Weights of a small transformer language model: RMSNorm before each block.
Each number is 500 + 25 x the weight over its row's rms, rounded and kept within 0 to 999. Layers, rows and columns count from 0. Numbers have three digits each. The size before them is the row's rms in percent of the matrix's.

# gate: layer 7 MLP gate, 1216x448, rms 0.189, rows 961-1035, columns 336-391
# up: layer 7 MLP up, 1216x448, rms 0.203, rows 961-1035, columns 336-391
# down: layer 7 MLP down (transposed), 1216x448, rms 0.114, rows 961-1035, columns 336-391
gate961 099:506505519468481533540497510499504494494445521493486504536485461499524514504486515515537490507504455476490452448477522466471515530482529544459463543523489514513536514513
up961 094:520484550513482496501507474520491492528494492469508508503528490457542497513538527493464463539490503461477525544502532499486501580490527468530477479482510531486532522469
down961 097:509508447538467490529477482496490515468517528496480509512503520491529484487485530497492492542499476495534489544474516408501503480500556518511518495524516552510511517474
gate962 095:491500506474492505477542513548504490511513458522475536511535480512547482522464512508492487510490486519474514519516506502490487472455494521491510473466511522514496522517
up962 095:551464515465495527503532501512480485503506470491468538487444472445493550492535464511455506481471490494502474495527560503489519525531509501479486465456466464521487524464
down962 094:496480506529503486528506495524485511491510464479560481529541542509491464470556511484483514515479507429524465475504529437486451523514483481492512507487472553538468488504
gate963 100:535465531517506517471503558445445528478524498440483471497485495502547497465526483505480493467495493553507516562477513496504515548511514479502512486519460486514494458514
up963 098:501507498494490495492489484504453441466503489492489473496480519492492478496508495485453511464485487510539497503515471525501466515456507516534525483458500472526484510492
down963 103:508480477521524511489451473495491510464485506483498478494511487487492472493517509483493499458513555477521516472478494541474467532478483496510517506498476487507534490516
gate964 101:510504510479503474511518518520479545514474439523462441515488486528493505481497450540506527508475504529528519489495453491463524491476497533492459513454483515524487502535
up964 099:525492526514506475463487541511511531474486496504482447509515455468529466489522431501486495526487496492487512479498507528474503499490553482490555456461508462507472494490
down964 099:481461514467496514477503497502513486535511514515486468501548465446502504505473510484456556511496517481534487481511519454482483515530466438503496448542534450484507556493
gate965 098:520469473526570485470493519518503454534511461508545494521497501461504508472523486521523496517469506515538502462488525541496462507484481494518488495495517550504492511510
up965 098:487493513464506465509494533525502567548475519502512509492473491499457490522449496531520483552490494501520525528498507489456533493506497525468515514482474479518510490492
down965 103:501506512490511540513511530520509527494508512484483464511498523506521451526499534501499442510490506477513546494471564490526502495498503528451538498506543490521461491501
gate966 101:517509444490482481490499542486500489530504563491457528500509517490490517470495502476465498524544508476499492490470506484514478478501528485540531486494510497517474480495
up966 101:506472489483495469426474529522518482488489532487492520538503538522503512474536513510483507458495507478506502462503454524421534493462499469519507497459489526500517517504
down966 104:530559514466528490502508498498477483490518491470546498521504485493459527511491506527539521520442534492491527495536495420457493514477522492476477476489508518526491513475
gate967 097:502480485520503520470513565517488489502519476517448548518503510551498473531500481511549490520489460523531506506532498473524443504533475476495463521486507543517434495467
up967 097:519527535520507489472521567503471478509492517515474547498499527514487533512545459494544472483529505461463481505496522522463470526489481519511496529495436471475490486487
down967 098:502505481511542479464516521478502523509524467470485494499503535520488473509476511514490528465525521500495535501528515534527415489495531502493484462544482493508475522465
gate968 100:503508495502470480450466502534514489476504528485503443506476524472521463518534485509508532513526514516526506559475474538476489448506501510497509522492460499453507479494
up968 100:511520475521490515466530498526510490521505482486482517506503533523549483534522482536478513465475498530513523475555524484480478519516475490500507481531524452475451520505
down968 098:462471479527525464519499485489524524511495466536518543501502536486545498516490466495453477454514487506547570521484477528507504512457533471469527495527499549446500495458
gate969 099:501463475466488476475513500536493487476542549532479513461461503471482445485522528481472494509463471515489491530464513523484530473488489484459488495518493504493551506494
up969 100:477490505489512482537518495498467450514507500483506456524490504509492528506501540485498453499457479487458478536516492487526482531496487446473494465545444552531485503485
down969 097:499526495542513528481526485530457489429497476541524493475458496511499501544470510530478501565475497499534470485497487438506494491467487546493498522415514496510514510478
gate970 105:515537444497493541508505509529497553466518470518512471514511495506510484490481509498538531507522467479466513534409502500500456481502525496514508474534480538549523495549
up970 104:485456478521479462488553484524456489497495497519518517510458548451477474471497504493468522468529556453473521459507502541494504512502542520503517535553470499509498519443
down970 102:520459513488492488458489456504514521471470526475471458500496475460521525531497521502520488483517513516504473481589499421518499503508493482489525501494502497490514527482
gate971 100:497533553512554534475497499514514503464489466508490493515474472522489494506534456538518494471478486484463541461488442507468490456514497529496545515456470511490478489537
up971 105:517508503484499510491541539510489496536485513517526520513521490496556550484505493492504549516542492506511518470501470498522463501490505494466512475505510464501483487496
down971 104:505467517466475529509514483508528481494523489521450524533539538460493505523469459482511540493524478502508512456488484543484536514503474511479453512497502495474511499461
gate972 098:533468500511531520465475498495509459466490485468508504463469505471443506483500533533557484503495482501500538518504462491487481493494503487530526453519474504566509497531
up972 107:517512463478505509499513528486478458523512499497515447491506525507512473498523509485495532561487486497479525511534501444519504479486448500493489530503511506514531470474
down972 104:466477493510530525518500513455500532477498476491491447491497510508486484517507484560465531561508502498495501513537452523532482490491499510509467494478440485474517433463
gate973 107:505505491486514527475463507498485520494504501497521538554447525541487517537530502513526508457519531486489494456505503501470551530482470523475502488476548480515498511530
up973 102:499501569514498497507493513480474499476468483520485502539530514493491502506499475505497497519498535533504484534517458490427527542466476525538484550485510504463521512473
down973 104:486532507451504525512516535496520490517469505487546512481498552516477482489510483445476509476474503492508535520525511488512499484517521476557513503519401513506574483501
gate974 103:461455477482527560508504507501471535501492499476494487530511483503493507527462527518490547506481508530458494560526504484492508508547509502520559468518497505477516512511
up974 108:521476547528517499524482531537478499485498553502454512486462525501483480491533504474522480481495507496516509474490556452479488544495527506478475574518483506524523531521
down974 102:531476468455536559484486467509485479475484492475459493457496507497494492497488490485520475512525505486510475514495506585524486503506546518513450514494501462524518521495
gate975 102:521511546526481518500506561538521486494502464526536492488524481511507482530497518486509471547493500486429449480497538497507501500483506484482520446499467535552512524525
up975 104:530525513502489516468535522541523470473529476507522461478484475513518462531478512494570459505520504473485473478432509493542496483517511500532507540497496491479487486468
down975 101:467528477454525503502503528498493495535509456516454516473534533535425490533492470474515507520506491551477511492481512431523523483511471541550550482483517493492541510498
gate976 102:489516493507535469501475509508470523475458515519515481494483493472492526480495510522448505497507493481498472476508547534473486505539521517503467512466517498530515513508
up976 105:489491471499536498495511466476536507515480481495453496505509547505521504492538500551517474459496502526506501512467522502514502530469471450519514509505523547551511515541
down976 106:498485540537461471502538485468447506483465480514482485478470500528485485484516527514499530515488494482525466552503507532532543494474518512562478477477534488511464534492
gate977 103:512499499523542536516545463500506452486469520444520478507508489547497500492471478543424519487534455530486521503497491506524456520496505480521494502494481507541493475522
up977 102:508476497471516491551519509503441478488524515517510532492485475485524457520524560524484485487527519487509524497553469524441492476489506480510497520496526538491501524468
down977 100:467492511450501489516484468516495463503508515490490540501491451483484464468479516498495522488495520475505528525478476503467466485428513486524495499475543497493522534527
gate978 102:474533551487495544488518473469513512482505501484499508505476524472521543512498511474514505474459482501499561467522514509495476492519506542509469539450496531474493491473
up978 099:494466472472567491500473499500475534460489486474483503512484526502517543526471511529461496496504486487508465484493496488510481495491529466493487519506517513518516493472
down978 101:530467516514485553536522465462461492503531514507508501488530493502483499501537535453517522480501543464466483489498473484476489542508508513490508518493467505506514467498
gate979 100:532538464478481464442487543534512479500515478457507529450537482509482448490489496527455465482516499431493503526522487540481505482488513452482464495487492492505493501492
up979 104:487518534496509532511564527463473507511531490487512486506453482545485515470496487515489462489524456480527514472501482518467524523540508517509480498496532538548498505538
down979 101:449473506510519481522518476498491435539525500443462500469546501477528475519519493520485541523475535540503468486508458484490462502483493531517510514494541516526505553464
gate980 100:484485499468485503475508508477488520479473506507493518507509466524539514458508476517501443478465479482455498542535496514497456543496490498507519512501470504538508490514
up980 100:529488482498469493494493525472517511461504488536527469504490524526505475531462523494453470501424492499491512513446520474489523513509503464488473509481480516470519525530
down980 098:558499502435506507481478487459493533469514462527453479504487523464546528452500502492513489518527470531464519508456520566496536508532506523485471506495493503465490478500
gate981 099:526517449523471517490468441521485498450530493498516541522496442509513514503542520548494461514514534512465465470485495493508510496488506516503517460527495550500460509440
up981 101:465475500527530514535493542508483503533480490499465497521512502458505491511467538471528447501449485507495508469453519537531483460526469506489495496480555474551548439559
down981 102:513464442516490505490502494493472491498481535516505496492488506456540540521491504516472489432433507487510507499474492499556483522504492478469500530467505479504527482507
gate982 101:488539525456523530522431495475538486500532546480481515511460482494553559532516517497494482499493483521454458480498507524489447502503547494522490455536504526533503485486
up982 102:471473518509518508484568502508514491536471508535513510506444486500496532534530539535557515500525486518535533475542483488516523511512528490473467454466527460496494548487
down982 099:485529538531521494516493500500481483550493502468489521480486508521473478497483523477484506519459529469508474534510532511468463525485530479491495593507473521496543521508
gate983 095:489512504538493489482491517502454478524485496496488480458513511517472488518501534499471485468513503523536511522563548456480524471501494499483483475512488431517529511519
up983 099:525494466513499507468515509491523505475501525495513485451444489500521480468498495480460448497548548504477506447518498513489506483530503489469519487480507475502488496527
down983 096:521471481473485473466497526535478516469502498496487448519485500482501472484504483499543482504441488482508530488473507450507520521530460484478494524489426451512463461531
gate984 097:508477480495521535496509478489502521486462495486487538492505508500458532525478487484515502517499535506514518481493494496467464505505500481533506504440513581495503518506
up984 101:502500492466460488482522489493464462526489492511512437504511516558505504477534552518447551492486488488521512539477536489502456531547499465466488466502493466461555495481
down984 102:503514544543489510506493476479495548483517515465518518512499489544502543426487530468487453530514512488543498474533535527495513450533517482546511474489495515526495503438
gate985 096:459504505507482526488495476522482470441467494503429476456502512510488506546523501515442508505509499470497468459492517455459471509468487490507511481499500493557507498466
up985 098:513563492483485510480499517439488501535503516457509491521530490486514446488485490467492501505523491512526470498499487501509555498465492508533487493467503538503526517490
down985 096:498489527517491509462484496491481501508503520500493491536486517516524489438504527505527482498465478449475556501507527697564498473475498509538426464480457476482504478522
gate986 095:497474465500490534511490497523467500496503481524464471523493526486476496539492496520467487524542459494497474542517503501497528434514525555473483565480509476514530470508
up986 098:466486481484506492484499499467509493499486485509475478511443538489523508513451514524516494479488536524510472493488529513529502498506494499485480467542518485485483496527
down986 100:512542505435489506529462515478487529513533476515505485521526495480537495515512484471470496497482499495484491492496468463534500499478548509467487518494474478468532545555
gate987 097:504500491527551508501485515532548506513516533467499532480533499525493516487485471481519528500447493513496477519520502474507479496512469505491480496490477503525501467507
up987 093:503492527529481477463519535513503510493524499486520476519507509475488516527506498486526465479481502535488512472486522496563499516480442477487470490508468499509441485502
down987 099:487479504518492479501461454478502479515562533502482455483526494509491532522547515487507529497509467531551439466510519637534542521518442537465481508520508492474483507520
gate988 096:485579510501482509498483489523511454498516501506496494512510455498485471517519514517489502512483548499469479483489538526496487498490514506562473468520503488513527476565
up988 100:507536480482468512528516532489487533490497509527471442479577508528562489465480531492522462515502494453483506500550476492460492507512535444507468518513500536540517528499
down988 102:485513504503506461516488502487548502528499520519512513482508471540498525501520479472477541498495502455486494531496501498492521524501540540539532543511481528534516514457
gate989 101:504476484527528478476491486519498469517511508468526455518470503517507489485529479529531517453490495512463501465531476493499497505523512496540523566456497501490505516490
up989 102:493497479466483520507506519490495455521479502525467558484485497523462490498484554548529501518499512529457493562534522482487457531518511544497434491496464524479488510526
down989 105:496505508472519506535516498477472518510527496537542521544511522532518529478470503469490500511469490495561485496495480493516491504487566499454487517457517488499531501499
gate990 096:527501498504490493502472476509488496455492520485508428493494500479531493509524508509507483483562527514477473529489525502500511525466526528514547540489521530513482468524
up990 096:561552538520498421491516522517541467504516496511483505535487492467502500504520467452451536487503495522506495537495497509499505518487461494534480458493491493493438508523
down990 098:501524491507518482498491545479529477515512517507516495477507544488518497536531476513534507561496483510527492503505510456530490481478519456522533511491468517506450547518
gate991 106:514489478491502542492479502546458488535475479482476477519481518515495484480496501539515480478524505541500502459546502507509468492502490476496478524486471515517515487501
up991 105:438540458525533521500491487468507496529478510493534497487450464530486459519487494425485593504521503490504491463501469508490534477542488504477514490513535509542489515509
down991 103:474542491517490507534514531545444504506482512452510547477495506500526482524505511489486516511486509505507528503483488538508502480508505502531474489507512489510512472506
gate992 100:489543525510531468475518513497470492502453527529507519523492533492492539475485481521482485494452484495502488477480511496520469484527496469509474491482501535495446523511
up992 098:578504487505482537466472513525555486438466528489477504488468534475515483497460452515448477462484464508496533508470464444493531478471526553498535516494478483498508506526
down992 098:525532477524505495458496522478507482512476520526525527478474492447515471517506504495484478537484469460517503519468489420494496501478500518482512491499487468542484508536
gate993 105:516554510498527506453541488526484535485466500480465521478511484505506482458476468494508467480455499465529504507522503467535462526500508547470499482526465515552492484497
up993 102:480521481518493503480508502472483461498506521511485484518504494529467529537473498510529437519446490492512466514501479509510515458506542464501496481489488510466474500501
down993 101:519513475474509510469501500518497474476484510505564527500506499508493519548512489495494459469515505480531500454508533450560541474458541502476521509518519504510529512451
gate994 100:557508508501472494543549510542514497476520514540456489497521514435507521483487561501492505498497518460518490517524517498507468494509427514525524508500483458479504508525
up994 096:529505471484506522478532470486538518531473497509493518522535506507573499495457507479524471503532466516512489517496473491493478546523474482526512526454504516533527501475
down994 096:531528562486524508519521510474475499523507509468490462539501485487518487458528509514534495494498519560519495527518516512497470490469480427485488538529489479455511465510
gate995 106:539500483509492496496525487508506473501477471524493460492477477502491498495509501464491510480525468509512457508539485540508516514541455441501522504445456504459527471497
up995 099:505502487470494467522498469553521569505521452484487508519492510479448476489471466501499516500474475471530518467491485502492486501514491502507535521508477472486482498527
down995 104:480485451466502532531454504433546470483510508555514511493529479505466475473522541513466535503485513469502509551523527498479496492486534514508490525465449505487513503506
gate996 097:490506499530483524486530521462447492490467513533444495535470497459484528537492511516487512524480509515486505522485496526497508483479519493529506478486488500558459469475
up996 099:493491476491508491510515496494506513541469531480496525531526470496500502504540497506533494487488460530469467477509522490530482533516513509466491475512512517511529484492
down996 100:485537500522419513518502502478552544502486504488489480514489466482533522487517515498531482462481460484504493504491471486511539495470501543486528524560514492512502557472
gate997 100:522471463484524508465526502547502487533534501513466500530476490506515478483463511528502491500505511475480544473439487505485499536530517549492502485464503525497526437523
up997 104:525507504538462476485492475486493501518482530461506537480507475536502499494499520484479526487515535477505503493502500492528506491456517506503527518545511481525508491542
down997 105:493510499585474518529556525493492507547482471460498540532545498489488489500508556488474546525506501476479512512507521529516525499476519468486539513497487503504509446513
gate998 104:504509462486489484526461556531487488526489507503479510495508505499520537490512541494503481498495494473522490493513509483494506504481464501477482506530494532541485476465
up998 105:493542500517508503481453482487466474500521503511523540489511461507541503501519513518503499451490487526476491526500533516542468522538477490514474538476486454505487542452
down998 103:524493527495547495464465502501480522515565511508479494468503481461505524481462533484506501531539499527465492515499529551467521518533518494541481553469542516511503484488
gate999 104:520481486484485524481482482512505521457484509490540502492469525491481562447501511461472479535527498477514474506513512487460567494503471508516490456503495544475497477547
up999 105:509535519489543504477512500494509525461503466542493517509476494492517504571481516496500518459520503514533520469492460482518536485518518522502481537495464450496516472496
down999 102:479512502479478485516512484535478484505510475481494492511526494471491503498451550487491516488486534508523575502461550530546455486465540488476509450524518470485505499510
gate1000 104:533478514493534513547510471501479500494514529476515501564495489453460481495518484484481444509487501492525495531520488534477533511472474493509510437483498471514532505520
up1000 103:496511508493524556543423498508486479500477539465523534511512465490483526522488513500538485455491502507517494495563467498533485503478538492492453541528487493506500461500
down1000 102:475528470491507559520511512509435527470502496454536537514502517543455474511526500520470494475466471516503499490547467477540499494477505538444486531525493485460456486528
gate1001 104:522444464507477507523530522500528538532502470477471541477452487508495492515487557483504500460538465476486527534492500513519492547514507530505475510468491468519505492516
up1001 098:504479507553458538488502505550536468502495495526532487506519479516464529527512543538509503475495504453507533543512469486507492494520491468492471500502468491486512492504
down1001 101:494472539463511501497488505446493551516504509515504528523492480509519537489489551501514496498504493503505492529513513494503501544488526483515467471505473486515537489510
gate1002 103:494483520487503538498471489527536437488560488523462443564483468500506460515497483504515539458525504487448446489489525558458514501473507486472513528502545491473468496515
up1002 102:507491523483479477465470486504496481484512478495472510510488523509492472483528484529516520458451456488488445443522527473476516491477482490498477499505533534528492519510
down1002 099:489476470522518522471469500493503519525466513505471529472499486509493471506527453514499523438455525521518497502435475444465500453479508523521479520498506490508512509499
gate1003 107:498498517541554494433493474514503500517493500510519505498506530539469501533504515477480492490500505525540519481498497526502502486491499508524485511516508500513463479488
up1003 103:496494533480502509527512453529455555488529490506511509514532487490497491507495462516528514457535499464509515490524497503481584513462523484541520492463529498489471445541
down1003 102:487460463513496521489477506478496491524488472527483509498471519488499471479479498574531489530543523493467512505506543454534513500509483539473547459476482454487511504566
gate1004 102:527520483496543522454482488491489468450522489475462549490528507500516512502523531436481517492524481466506499523468493519522495508521422490484492493513491553531524496495
up1004 097:480500476525521501561488509514533528521517534551520488517479513463566542506481504553535509489518445491479495511458483520536498458504457456495504485507494487540516493487
down1004 098:467539514502480510483474505456553480544522535505453429473502523500492541504497487501503489530458491490484489523501480517484529495518459501487493508492520480461519517500
gate1005 098:540485524508511511499472522511474487529483471489529549497486514546497468499533516480478508512486508503472461508498490479472493496462501510531494464491515501514481503531
up1005 098:480533460495513494497507480493492440510482466506524511478502495509504496533479517526505508520483487519489497525510509508526475505531478496502480435482459525506503464491
down1005 096:507455486441486506477533504494509453494501455499486494536500519433479526496515470521436472505498486529503466487495516459497484514493483513489521475490442540501500528484
gate1006 098:538515526551478511527529508496448479505523502513488484528536494524481521484444480461479478470474457498541522501482467514484488457497517506469478549520502476526478547509
up1006 097:507490520484526488493491496513479454530449517494520522474504535492507563505489474514504516479499481502494527461453477498501552542468525494535484494515491456511484500498
down1006 100:491539515464429473541473505452519516482467492498515478489480516525531539490493536513444501532464498506488471506516494524499516513497525562518495495489454495512474494510
gate1007 091:493523527480528488454476479496454531522512515460497515514500492521462506527501474538459456516469486513492468526522513471522498480497528516482510481527486497467531498511
up1007 093:499503511540473519456497529502487511449493549520529489515527506517538501526501501490521521497556479468476465489507509519534524499474524486498471502459443518464514491450
down1007 096:514530489519462528550504504496514507508524462559544491531483507482516510489506477487514490485514522514505549479507470424517495487507475465502495484535492544547488512465
gate1008 091:509498475487504493438511536536492515470476485555490505510523525445493478530537458486510472492477476479487506473538532533479499518462481524494487533485509489513515469510
up1008 095:465478484533515503459478551498493479556506451542483508522524481492490525517542496476506476495522526479490534487478494539489534515506553495487518452531513471497485503521
down1008 093:503494502512507510473513508470511491475493498498545493486527523510461489490518501520507459508521485509494508464530533438468519512469512543485493477513482468486491482516
gate1009 102:517513476532483525524497500502512530482448502524515475484526508544468509474506482509507499497485477452495498474499445489494522528463507526491536482465480532563458482513
up1009 102:537495447433480523504508490522501525500504502477500529507523478516503460493498485506541504490489534514491497484520539526476477433523507507505499548515508447476531505475
down1009 102:496498454485488494495475483512483504482521491479468533489512496524485486481497510482500491503438539515541479507516517493491557444515515533501514518550533476465489526521
gate1010 101:498454524494492516529479458489495495474523463451523511487504483483521501504524512467479530517508500511505505501522514545477451503519478533491495489501543517450509497512
up1010 101:530491502422495536448530520535550534487520483480511508519527445485479469464458509525483524495549547470491485488539481521534466512513501523512493527545514506539542478549
down1010 101:512501477490496484490515493503496471503467528505494528480502499504495498497500498487516491500483528527531497477512515532529497469538557498482494480473503505507491518483
gate1011 098:515475479479529524500465528502489501503516488540508497467567533495496544512458492518515465515465539524476471521490444472508497495514472483478482556501507518517550478501
up1011 094:478492445493502513526525493510476492496544470513515469499519479518484452479445469533506453528516494460532499501537453463518477485518484498493547523543492492501548505502
down1011 101:458556482493499510500488459476521496530506481501499551506496499502499535524536494559499525494449518502487501469528542523491503515496471490483488513500532485521483518499
gate1012 103:488506515503487469498472476494513513541508474507499531549529512528525467469501491497492519532447506498480492513486519515523533505531518479518453517497475480533518486515
up1012 102:489461494504502471475491530521513494522490484503546495515528514525511502551532514484496515511487545580543491436509508486513532481520474518502505542488479459495512484499
down1012 103:498512530474523534489494512503495493507493461484484486474492567509544486498510510493523517476497508507492485509498491559540527531534494506528502571509528455501483464469
gate1013 100:517462515495495452483534481461526505532495539502491523483498504543494513496491460472527467474467458483519451507512538519485495556475485502466523492465506494509503497561
up1013 097:490511532479510461517518518504507519489471521470520511530446527501492487549510506504492536472508507505449475524472551543494541513560474523530510499525478494500508485518
down1013 097:522491489502489525523479483512478469503503503475489489502518513498522524486529508520539499504462531466486484524444461502493493512508532531506508493480523474499487541481
gate1014 101:514451492492532491464495494485526470531510512476523522499491487449491515489497490500477510510499502539501504519494497497489470496517456461523455493503574521484492496567
up1014 104:542478515473518514467487517524457518491488549519535467545539520532491454498537453507489507511475463525468504531509501475472513497503468498478467519518511502520468540516
down1014 099:517551521514509537467519505511513462531480462495486499520460509498476507508506484476480524559432496532503485528516492455546502473483516471530556524526505442484510513497
gate1015 099:533456455516461509516494522487471491507474509558483487515495525479509502501473466510461516484523512475528504528495522504477512475501515491509506510488477477499519526509
up1015 099:472495542480499503512528481540524563471468477462521521486460519528458478508488503489510506435503492508522478479473527478503480498489496476505478515503537481511494494480
down1015 098:484519495500490482478492492506525489471495477503496502476509540482492484529509472494522487478531462494477491495491502558532505468471506470501473504491521534513504517486
gate1016 102:512494540529498466524426495522498471491530501503507531482519476490501504543512554529510484466520487482531519521501482496484520517516501525530554539505527498472516464490
up1016 098:517498484491491515523495485504455526482514499444505539485551489545512506474506550480453514493506500475489421475535490475497496498492518520509511527513501562501546468490
down1016 101:474470539453503489479543467498489485516523479504548517526455503513508510475507474476470498502482513509542496509470475434461457518503510504510464473501531488494472566544
gate1017 100:511569541525516465525457514482468531508480477512509531466524552489528511485499522508458492528477510497481460534472491500526507515513511512497510531533494491487462543521
up1017 102:499525502487546479502494486478518487529504531494507502522508518498473471515519501504541505479472512486467519520532520478487506496528543515508506470478530462534456522535
down1017 104:524484474516526508513522464503499478549491421487498489490503468488520536555512497479482505489485497524476545502507506558517454523536500497523467489502534495492508472507
gate1018 102:534548485560467503488546545479520501500525514490514502481479521472522509506484525509477510492495499488528509531542531495498516476516488508496541538542470506459473478489
up1018 102:510462506520496539483551501489501499521506478503523518478502504491498511476467546522524496503503512498517511493486468506484491455538510472489553495475479474501442472448
down1018 098:514473527476505499495522505517493503514519464554495509499495472488578483508466519497490527506519507492505509508478468485535536492530530481490512500519539493461486477510
gate1019 101:515498515467504520511469505498518495514489488502502474509488481491507526509520464511491491518483482467448513510549541491496467490499528514528552487492448453499520478511
up1019 104:517520520486493534549513541523493509561507494498503549483477515533510499479511486484472484534511465530526512515538512520502509544533490510519515479496448523494487441492
down1019 103:496508469542520479490486500463511489477546464498477530461477480440527508476497487468502489526476472486465546512515481418475520520513522488452533558558501474544518501501
gate1020 105:514470517547537463528502508541491500451538505490534458499526473488472495487481490482549469488491461519471537480519472479499544450476488543501521478510472500490495523519
up1020 103:473538559507529505537503484519476525506506461555496553464492522529537506501474519497508524488529500485527506490503499488535520488479508456472498464503516536508497483505
down1020 105:496463457569466502548509510507480516483498493508496473525485545454480486498504496510498507532493496493509487465522533509539509483548478494528563515536522431505471482460
gate1021 103:473532492488525495525467523441502503514535516482511501473506529526501497500481471504499506502497494475526492557519520499498469459494494471453482512520442531473539496501
up1021 104:547526510496494528472511509489486524501494474497513489561463515498497505486523467515523516533491479519483503490485492497526481488525470540488523481497472539498495443520
down1021 105:509494524490518523510550474499546495486518476500458484493517434506471489481518510529526508502465477484513511536520491525476482489477546475516511512511490455514521511540
gate1022 101:448542504489515493481486542503507522514534491494474495530500486493475491546491525516505470466491472488479507542495513489531511449475499483449524518457475487480507476472
up1022 100:436524468481483516496509540531430497474537512481547476499504517512509523492487494501507481470503530542486499554536536503482537503513473453469477507508495501486516491522
down1022 100:533495505487504535487491506507525522452467499544511487515527498440536523509512481507474540499494490530481507526469513469567481527490503497481507448514501493539545469489
gate1023 097:507509498525504484489503462525498522483528551504493592533491512511513495468533484520554493494520502496450546471497514490499468504465551518504500480507468488455498515486
up1023 099:522470493505442501541454492467420538490467472478516535510483480465511501493520485523454451511507480489505450502458497478532514507518479530485501478500457463491497492457
down1023 098:516473510454510496534487508471510406526489511472495494532495530524515474494509545477490504498451467486455448537503507511519488514498515488462489487495485515463478471469
gate1024 096:459530478515509585470510530500509500500554486479487475534492504478504478531494514520491505503520481493516496506497463506482482545533534525556477492449516510513516463493
up1024 106:497530486497483522443513522483511490485507509462472473500507467525511509498499472510509517466513516506537481472499488549481501502519516488511510527460513501520527471481
down1024 085:515516459509534521506480550519476482527533507525484474480477496444505487533516498498512477511517458525489490539530538539478504495482493459494495524518478525539536488514
gate1025 094:505495491532476507472562496521487549506530510531476482523506492496483506522534487491490449473527476472511513496492527486449500491506504500478509507499533496534467465543
up1025 095:515536514481491475556500512510464509492483517509503483491497484475494511501492472452502525518521525481503486525479447476502509534472487499531415558466457515489483464531
down1025 099:458539508476560484506510479522503487500512506516492549527458445492511511496468548503524520546513500517528445510503504520530507518471522522508499467479488510536463452449
gate1026 104:473477564520481470470506514498502468505462511494468507519531494473470500520512487509539483481548536492540466523483551525512510506464497491516550525513477541527468512490
up1026 101:493518499489487485502512515504518495491481507460480515450481489524526506475515530468463486489534480479436489482471440486506494480463479463509517483505523526437434470493
down1026 101:494506511488468510498525536496498522535490498457511482520519510526550521501506482510483453521487472502480503513508513494519496483496484485509517568522485528477494466487
gate1027 100:499536514482521500501483499452488481542479482466455510456463504522545462506497496473482531517517515484584492492490489511512480518485494473510481494528498506507463535544
up1027 099:507529518483521462519537492495513505492477474507453532503494507522497490515493490527467515493524467476479495447472523499476480485492499509518553451489527525521473533514
down1027 100:530488481541552528507523478510495498531548449511495493478483537505430477511466496447469506475522535505503517523531515569509482538504465494498486499481489519504467481467
gate1028 100:476505509511529518484511470509498521515499512512552482468501448508496477524492501468484546496493535512475482499482526485525517491458533506528510496549471454491482487499
up1028 100:504466468525544476504522503550490511507536509475514476512461491463499506498459504537470514500470493502501477511519446474514505423519534552500502507509499493492496521504
down1028 099:507482518522485501499503504535439528490535480506492550501470521480517515465500524537491503492509481505478476464507517488523486475522531469477478507512465523500482558483
gate1029 092:532448531495533518492502485479519479493538490514512497513509527504480489501516454497512471459463498489464501477512511509501499490474487479472488473491540521494500517489
up1029 095:490461506505480516525502515486503510508496499522489495545493469529478478495483537469523490479485512480536482486480462490514456509524492501473512512528525520526477463493
down1029 099:495478491484513509516514473463516488452520529464473485468500485495486486448492475484496528448513505493471514491496493408510513521497502440510502542515507490539500477465
gate1030 098:469515484442464499504488459532506495458513508506520473528517490477498494497514459503457510481510474455536505464478543545519543517490455501454483539503513500493480468490
up1030 099:515499477489492510504516461494496524513519541503504499526504512475505525494479484503491511466494478471500486477508517534513456478503518491503488518492500489510497493448
down1030 099:539523533528513475488468542511483506471511461518521516512514498465492493498512502519489534494496484515489492489462519507521456511506487514479458494486454465462495511493
gate1031 095:540503489552520468527461495499503524481511519504565510513503453454500493506500482498487531476525481514449524495482487524509533493463494483464513476479435471484480505523
up1031 096:529504527545496460517481517464479512452501498488514510511487497509504483460522501515480492499512462484512461510499523507537530488465515478495479490505492483536516554533
down1031 094:510530476494494553479528461477528496511478496503498453495481474517537535508497516508488481534495491482520538501490516523471476469469503551515525537524471478512490467497
gate1032 099:548517498477499560525531497537487495489507503463525515528530490539498474493496553513520477515505503503495523491483473482500466499518507486530489474488490492492475438489
up1032 097:503488510489468519469460490514537437499501504490508519499482478470528485521471527513518522478490479552479460464515489531534508503556477502477518563518484496529510501487
down1032 096:514527495473505500549490462524513496477494497481508547485491484515509487472507502519495547478541539478504479457505470574486526523512491478507485519496455540557503483480
gate1033 101:556504482496483499501473525481502501472505516528483500490543515491476484491474508506546489480456483538538509520506534508513523494489485509505511504549501498535473500506
up1033 102:513465477509429539498503486510538492521520495497505503488482482501466456538527535497497462532489493473502465493529496470521501507505478502523552540513531538476506521480
down1033 101:517482531488481494520508506479528444469517528517520504476484517489493479504510522483463483519506510516503526474520504522467496528514493496455509516460450523541494518446
gate1034 101:510516550509509482485462479501490545455518522523477465536501494450490563515497468522522539463515510487475461487524529480497496514485501525506503488479496518486466474534
up1034 098:479506524514500524491552448513544538499490469546527525521529512461506496544517516512489480484515508446510520534493527509493533498517519518503502523515442532512468507537
down1034 096:517501522485542503457542474501513558488482460479514516503505499477488509539502518498494488524467482491510475484529536431532521530499486545486493474448473488507547441491
gate1035 099:452503458546546494540460528466511493476512517497507452487515445516487498543507477503515523469490499487478531540484491473509485525441484464460494503489475500507466466491
up1035 098:489506533524459504484513541503474463516491510523508493471501492526520477470505482447491485506517477492487450472527473499532473484514542517487530517505519492492507527542
down1035 103:503497507494480484503476524504455486498462518508507553465480458489496464498524481476510519450498502467482498517509499619528472519532545466459474505507523461463510503549